config = dict(
    n_layer=8,
    d_model=160,
    n_head=5,
    n_kv_head=5,
    head_dim=32,
    d_mlp=640,
    vocab_size=864,
    activation='tanh_gelu',
    norm='layernorm',
    norm_place='pre',
    norm_eps=1e-06,
    positions='learned',
    qk_norm=False,
    attn_scale=0.177,
    bias='all',
    tie_embeddings=True,
    parallel_block=False,
    init='normal',
    init_std_qkv=0.0395,
    init_std_o=0.00984,
    init_std_up=0.0395,
    init_std_down=0.00984,
    optimizer='soap_variant',
    lr=0.00723,
    beta1=0.95,
    beta2=0.95,
    weight_decay=0.035,
    lr_head=0.00385,
    warmup_steps=200,
    schedule='wsd',
    decay_fraction=0.492,
    decay_shape='linear',
    final_lr_fraction=0.0,
    batch_tokens=[16384, 32768],
    seq_len=1024,
    doc_mask=True,
    train_tokens=101400000,
    steps=4268,
    dataset='wikipedia_en',
)
Each number is 50 + 15 x the weight over the matrix's rms, rounded and kept within 0 to 99. Layers, rows and columns count from 0.

# layer 3 attention query, 160x160, rms 0.273, rows 0-20, columns 0-79
65 60 30 51 54 43 62 36 58 45 30 62 28 54 68 66 44 62 56 65 39 63 65 53 53 64 50 48 60 40 54 49 46 48 46 34 39 60 63 31 30 62 77 33 25 57 58 49 63 59 92 67 62 56 75 70 42 52 74 56 62 34 56 52 32 50 59 68 58 44 49 56 40 46 47 46 56 27 52 40
52 59 40 64 30 58 46 60 68 26 57 63 61 58 52 70 51 59 44 28 53 59 38 48 53 58 54 27 49 37 42 44 37 49 60 38 58 50 40 38 54 33 51 45 60 49 74 56 51 36 43 41 51 63 94 52 53 47 73 45 39 26 47 30 55 33 56 34 56 31 69 71 58 55 48 68 42 44 20 68
70 47 65 46 51 59 60 54 76 29 50 45 69 37 38 50 38 37 51 37 51 26 49 64 36 30 59 67 31 58 27 45 45 52 46 46 38 50 58 67 69 38 33 58 35 38 10 73 58 55 40 48 49 34 63 51 60 47 47 51 60 46 70 42 32 43 38 49 66 48 42 41 46 41 60 42 46 45 51 55
45 54 22 60 43 31 45 56 51 50 60 34 50 65 62 36 39 45 39 30 62 45 61 57 47 57 38 26 32 38 49 42 42 44 47 63 56 62 44 52 63 51 58 25 56 58 38 75 56 67 44 46 35 48 58 34 37 56 58 52 52 49 47 61 58 57 74 49 50 64 55 57 67 49 57 50 35 55 45 25
50 61 56 56 72 35 48 29 64 56 34 53 25 74 48 79 51 55 60 60 50 58 43 43 40 62 48 41 35 45 47 46 49 32 57 57 59 78 37 36 46 68 61 54 49 55 54 27 45 49 69 37 58 50 64 41 36 72 36 45 47 30 46 52 55 46 56 25 56 42 61 51 55 73 31 55 43 62 58 84
40 53 56 61 45 36 45 38 27 71 68 47 40 47 64 55 51 34 49 31 52 46 54 54 49 51 50 35 35 53 44 44 30 47 48 49 59 59 52 44 57 47 46 52 48 44 48 66 43 53 48 56 39 24 47 66 28 42 61 39 44 72 65 63 30 43 66 64 71 30 54 59 42 62 48 18 58 54 53 61
61 56 29 69 40 34 52 69 47 51 27 59 65 72 26 64 40 54 43 25 69 63 53 66 52 30 66 89 65 51 64 50 43 48 64 44 41 51 54 68 58 66 38 66 58 46 49 20 35 34 61 42 60 54 45 49 49 53 63 53 52 64 61 35 62 57 57 65 51 48 90 24 58 68 87 32 52 46 46 42
67 64 45 57 60 47 52 25 82 17 59 60 53 71 43 56 71 59 58 67 59 42 81 45 49 55 43 47 75 61 42 58 74 43 73 69 68 50 37 29 35 69 38 61 62 27 77 30 50 44 66 41 46 35 45 50 51 47 66 52 46 49 22 23 42 59 43 24 52 42 54 42 62 80 36 44 40 46 40 43
36 26 45 51 73 60 53 35 27 49 76 52 39 58 61 62 56 44 47 47 52 50 45 45 30 64 62 39 60 83 61 50 74 71 42 49 36 44 49 44 53 54 61 29 70 43 58 62 45 49 44 65 41 59 45 25 46 66 57 50 51 40 47 66 23 29 53 66 41 73 41 61 48 41 39 44 52 62 48 39
59 44 62 45 56 69 59 56 64 31 33 37 72 55 70 52 73 66 46 69 44 36 57 46 48 23 55 26 50 40 46 62 43 17 45 70 72 54 60 40 30 41 56 55 38 56 35 52 57 76 48 53 38 57 60 36 58 56 57 36 39 42 47 43 53 48 37 67 44 39 55 52 34 45 44 55 60 56 37 39
37 50 41 37 46 16 45 49 63 42 59 29 46 49 68 62 50 66 42 57 46 60 51 29 53 63 47 32 37 57 45 69 57 38 33 44 30 59 40 66 09 54 72 70 60 70 40 57 59 57 61 56 58 52 58 68 57 62 56 61 71 46 53 55 39 46 63 84 73 35 31 49 47 63 38 51 50 74 61 48
48 13 70 37 47 54 59 42 38 91 66 37 67 51 40 40 42 50 54 50 36 67 34 43 46 33 57 84 25 49 41 39 75 54 39 34 46 18 71 74 63 58 43 66 58 24 75 34 58 44 08 50 62 32 32 47 52 43 52 40 60 69 58 71 50 47 35 53 48 60 71 66 33 56 68 26 55 42 41 52
44 57 45 57 51 37 29 52 51 55 52 46 49 51 71 69 61 59 77 59 30 39 54 66 28 51 29 18 55 33 46 29 51 52 18 52 41 51 57 54 42 40 41 45 41 46 23 56 47 39 60 42 49 36 69 66 29 59 62 46 50 41 48 68 54 28 47 46 47 42 42 52 37 65 28 38 36 68 47 64
66 71 51 25 47 45 48 48 53 29 44 53 49 64 63 51 60 56 44 68 52 40 71 58 48 36 33 61 66 65 44 46 33 37 60 33 59 64 53 37 71 45 34 52 64 50 72 47 44 53 48 45 43 62 72 49 58 41 29 50 41 65 38 48 70 63 55 63 62 34 71 45 58 41 43 64 23 56 77 58
42 57 41 31 32 65 50 59 62 41 31 67 52 49 78 61 44 41 23 60 61 50 52 35 67 43 54 66 44 47 48 48 25 42 47 39 69 69 49 65 63 77 62 47 54 56 41 44 52 55 39 46 37 50 40 57 57 59 45 64 44 45 65 45 65 62 40 49 53 52 58 60 49 35 49 56 30 43 45 56
49 28 37 51 52 76 58 48 41 58 58 55 20 52 60 64 63 60 49 53 74 54 28 38 50 35 45 39 35 67 51 47 63 55 64 35 56 43 32 36 40 73 57 52 40 56 47 78 26 42 46 46 41 45 57 45 46 56 38 54 36 39 56 41 38 58 69 49 50 29 49 75 46 42 56 59 43 63 45 23
55 38 38 68 51 39 56 37 32 54 67 43 44 36 51 42 61 14 58 36 55 50 53 52 39 35 50 68 39 41 50 41 51 54 43 49 71 33 57 67 44 40 47 46 57 42 29 62 47 57 47 70 16 53 54 30 61 48 46 35 59 40 50 36 55 48 53 49 49 31 52 34 45 58 39 34 55 67 14 33
55 56 62 57 60 73 44 39 28 52 56 63 69 49 34 54 46 65 47 79 47 61 48 58 44 48 50 69 66 71 42 40 55 52 44 31 60 46 40 56 55 69 41 42 32 52 37 40 63 55 47 53 42 56 38 42 72 33 45 43 38 48 64 54 50 49 36 58 85 60 57 44 58 50 68 44 65 51 27 44
45 59 70 38 49 57 74 63 61 21 41 53 32 19 51 55 16 21 44 62 51 43 39 72 33 46 62 37 47 49 72 53 38 46 58 31 63 55 48 49 63 58 39 45 58 52 56 53 66 59 45 52 41 73 61 53 62 59 43 56 41 35 54 47 52 46 48 50 57 43 57 34 58 57 56 50 43 49 29 45
79 41 49 42 30 56 31 91 45 55 52 51 67 49 33 58 43 49 56 46 59 70 27 32 61 64 62 91 53 31 81 60 80 85 47 64 59 42 35 57 40 83 49 65 27 60 57 53 61 41 44 50 47 39 52 34 49 61 54 38 50 30 35 51 51 47 62 66 58 30 63 50 54 47 52 50 44 45 55 43
49 45 49 54 32 62 40 21 57 66 89 33 60 36 36 23 41 55 30 27 23 43 55 78 35 41 17 44 47 37 66 66 48 41 42 51 48 59 47 17 42 25 43 39 31 42 17 71 40 52 36 62 26 60 45 58 39 49 62 25 73 82 50 60 42 58 41 60 35 65 34 43 62 48 14 64 19 49 34 14
# layer 3 attention key, 160x160, rms 0.257, rows 0-19, columns 0-79
35 51 35 32 75 49 29 74 59 52 47 39 67 36 61 51 47 45 71 26 64 36 56 52 43 39 58 45 84 33 34 47 62 48 43 33 69 50 25 63 37 74 44 45 27 59 53 44 33 57 44 35 53 53 57 71 59 65 23 62 18 43 48 47 58 30 60 46 35 46 53 41 45 52 51 79 28 68 49 52
57 39 64 46 52 40 50 55 28 44 42 57 31 43 65 52 28 53 61 47 44 63 82 54 40 30 59 53 54 77 34 45 38 25 62 40 54 41 38 46 38 71 46 69 41 30 64 44 53 46 56 30 40 48 38 40 45 63 50 79 39 37 63 67 47 61 42 45 50 44 51 41 49 56 20 59 41 59 48 44
58 56 53 59 54 71 60 42 55 39 54 55 53 78 61 48 66 61 40 57 42 49 41 60 51 51 49 42 36 51 74 63 60 55 76 45 59 54 72 58 40 52 57 36 49 41 72 57 44 45 51 28 56 44 37 30 66 59 52 46 53 55 74 40 44 60 49 41 32 46 43 63 68 44 41 45 58 44 31 51
72 24 47 42 33 67 55 41 40 40 50 76 42 50 90 72 66 50 54 71 69 51 46 70 33 43 53 22 40 40 38 36 23 42 41 44 43 34 51 46 54 22 73 38 37 49 59 45 45 69 63 72 62 68 40 42 64 17 40 55 36 54 46 45 27 60 59 61 41 25 25 54 60 33 37 24 67 41 51 50
54 50 43 62 47 37 18 51 52 56 54 55 51 37 33 62 50 65 65 40 53 65 73 37 46 63 51 44 51 38 60 29 34 47 62 39 66 82 84 48 52 33 35 23 39 33 58 40 41 64 30 32 51 58 61 67 43 46 67 66 42 35 50 43 43 38 24 62 43 70 24 82 47 61 57 65 45 57 55 37
77 66 64 48 41 23 43 05 75 32 54 51 52 37 37 59 60 51 39 41 33 36 39 81 60 51 34 60 44 44 57 47 43 47 43 81 52 79 65 62 62 52 61 55 57 62 50 51 51 83 71 63 42 62 45 55 46 57 51 56 39 63 60 41 47 55 60 52 52 32 36 52 62 40 58 24 42 49 54 38
32 33 71 41 66 47 30 44 30 48 69 37 51 68 47 49 61 43 27 80 33 35 38 35 32 54 55 52 35 55 56 34 65 60 62 46 55 51 44 46 47 66 31 49 57 39 54 42 71 80 54 46 52 57 38 48 59 46 59 63 36 60 57 64 51 51 66 48 38 61 33 53 38 53 33 44 79 73 28 32
41 58 39 73 34 46 44 31 50 73 59 34 38 43 38 44 70 40 49 68 39 61 60 44 37 44 32 55 43 49 70 63 67 45 52 56 45 40 67 46 40 67 54 36 23 61 53 70 48 39 52 26 39 58 66 40 42 64 47 99 33 42 75 58 61 68 47 61 41 55 36 38 38 72 57 67 41 76 47 46
30 61 62 54 60 56 50 69 43 63 61 63 61 51 26 41 02 56 81 32 66 66 43 45 59 44 59 38 67 31 37 49 16 46 63 69 43 46 47 38 27 52 48 48 34 63 30 26 44 42 57 59 49 45 60 64 46 38 31 31 47 62 46 50 53 38 21 45 47 49 31 68 52 43 65 59 44 59 45 59
42 45 50 35 42 48 19 62 52 52 73 57 61 49 42 46 64 75 55 42 52 42 50 34 61 38 67 45 34 39 50 81 48 39 58 40 27 59 48 68 56 57 68 40 50 41 69 53 40 49 42 48 82 39 54 51 55 59 53 35 43 64 46 36 47 67 50 55 50 27 65 55 42 50 41 59 30 69 73 48
46 46 55 48 52 44 15 81 53 43 49 79 49 62 27 31 18 31 52 43 38 61 68 43 44 42 52 49 53 49 61 63 36 61 37 26 39 43 57 56 45 56 50 20 65 68 73 35 29 50 49 53 62 42 58 79 32 77 55 47 48 71 29 43 45 42 56 36 40 26 44 59 45 49 56 59 47 45 39 43
64 72 56 42 61 46 56 55 60 64 45 61 47 31 12 38 44 47 33 67 42 51 43 58 64 68 21 47 47 41 92 51 47 75 47 88 53 54 49 29 43 63 37 52 37 45 42 48 68 49 49 64 57 27 19 67 48 53 56 35 67 60 33 59 53 48 64 32 27 44 28 53 72 39 47 47 46 44 55 54
51 42 48 71 23 44 62 46 76 40 46 55 70 29 14 58 48 57 49 40 45 47 57 56 43 51 54 85 46 44 42 70 37 52 73 51 67 62 54 57 65 54 53 60 47 51 56 41 19 51 57 26 57 49 55 60 63 48 36 44 36 52 53 41 53 63 39 54 70 48 39 56 29 46 33 75 43 37 37 53
58 24 47 72 49 65 62 57 32 39 32 40 44 54 52 64 44 37 56 48 78 53 45 59 65 54 68 35 50 47 38 56 54 47 63 31 43 37 36 64 67 35 63 33 59 56 17 69 53 43 50 55 46 61 65 54 35 34 64 64 20 45 52 31 27 70 52 52 70 42 45 59 31 53 54 35 63 65 61 45
59 49 33 39 45 49 32 61 44 34 23 49 67 27 48 46 27 39 40 66 28 26 70 44 64 62 36 55 54 63 55 39 53 47 72 03 53 33 52 41 58 42 49 41 61 59 17 41 63 66 45 39 42 49 38 78 59 35 33 61 50 41 22 66 37 49 34 54 15 58 57 49 37 43 70 78 45 79 64 52
40 43 44 52 40 25 53 54 54 70 52 46 36 61 69 45 56 64 49 54 59 69 55 42 67 43 59 47 52 56 31 42 76 31 52 65 46 53 73 45 79 52 67 46 30 33 61 46 53 34 49 74 69 59 53 23 50 59 39 74 67 28 46 65 33 56 44 46 66 41 47 58 50 52 42 59 56 35 49 36
64 62 50 90 35 63 60 48 64 59 67 55 45 39 39 64 48 61 34 59 31 40 51 38 55 55 45 54 52 57 56 60 56 70 55 56 46 70 59 56 64 37 50 55 52 48 37 61 40 41 46 34 43 33 35 46 65 67 15 42 60 40 66 58 55 66 49 51 57 44 47 56 59 48 70 30 39 64 78 38
55 36 27 54 68 33 77 63 30 60 69 39 34 53 42 37 56 52 39 65 30 45 45 68 49 55 35 67 58 46 75 48 49 44 66 65 40 59 74 49 52 35 40 48 75 53 10 60 58 44 51 40 55 55 53 29 41 64 42 37 41 40 46 65 30 46 49 49 50 54 45 50 33 57 67 32 66 54 34 41
63 43 49 53 56 36 34 82 45 55 43 27 45 75 52 52 52 56 70 29 50 35 45 25 51 41 61 36 25 73 53 47 42 54 55 31 36 54 79 67 16 57 46 46 46 52 55 69 44 32 32 77 34 33 53 51 62 56 47 29 59 69 51 40 40 55 41 48 47 70 58 60 53 38 49 54 62 47 71 52
28 47 55 47 60 30 71 61 61 41 35 47 50 52 62 30 35 54 34 79 62 55 32 61 59 43 54 71 47 45 37 17 57 60 48 55 38 55 24 47 53 43 55 64 57 35 42 41 55 66 50 29 66 45 33 54 39 42 43 72 63 59 41 46 68 53 52 57 28 44 71 49 59 59 37 29 36 49 61 50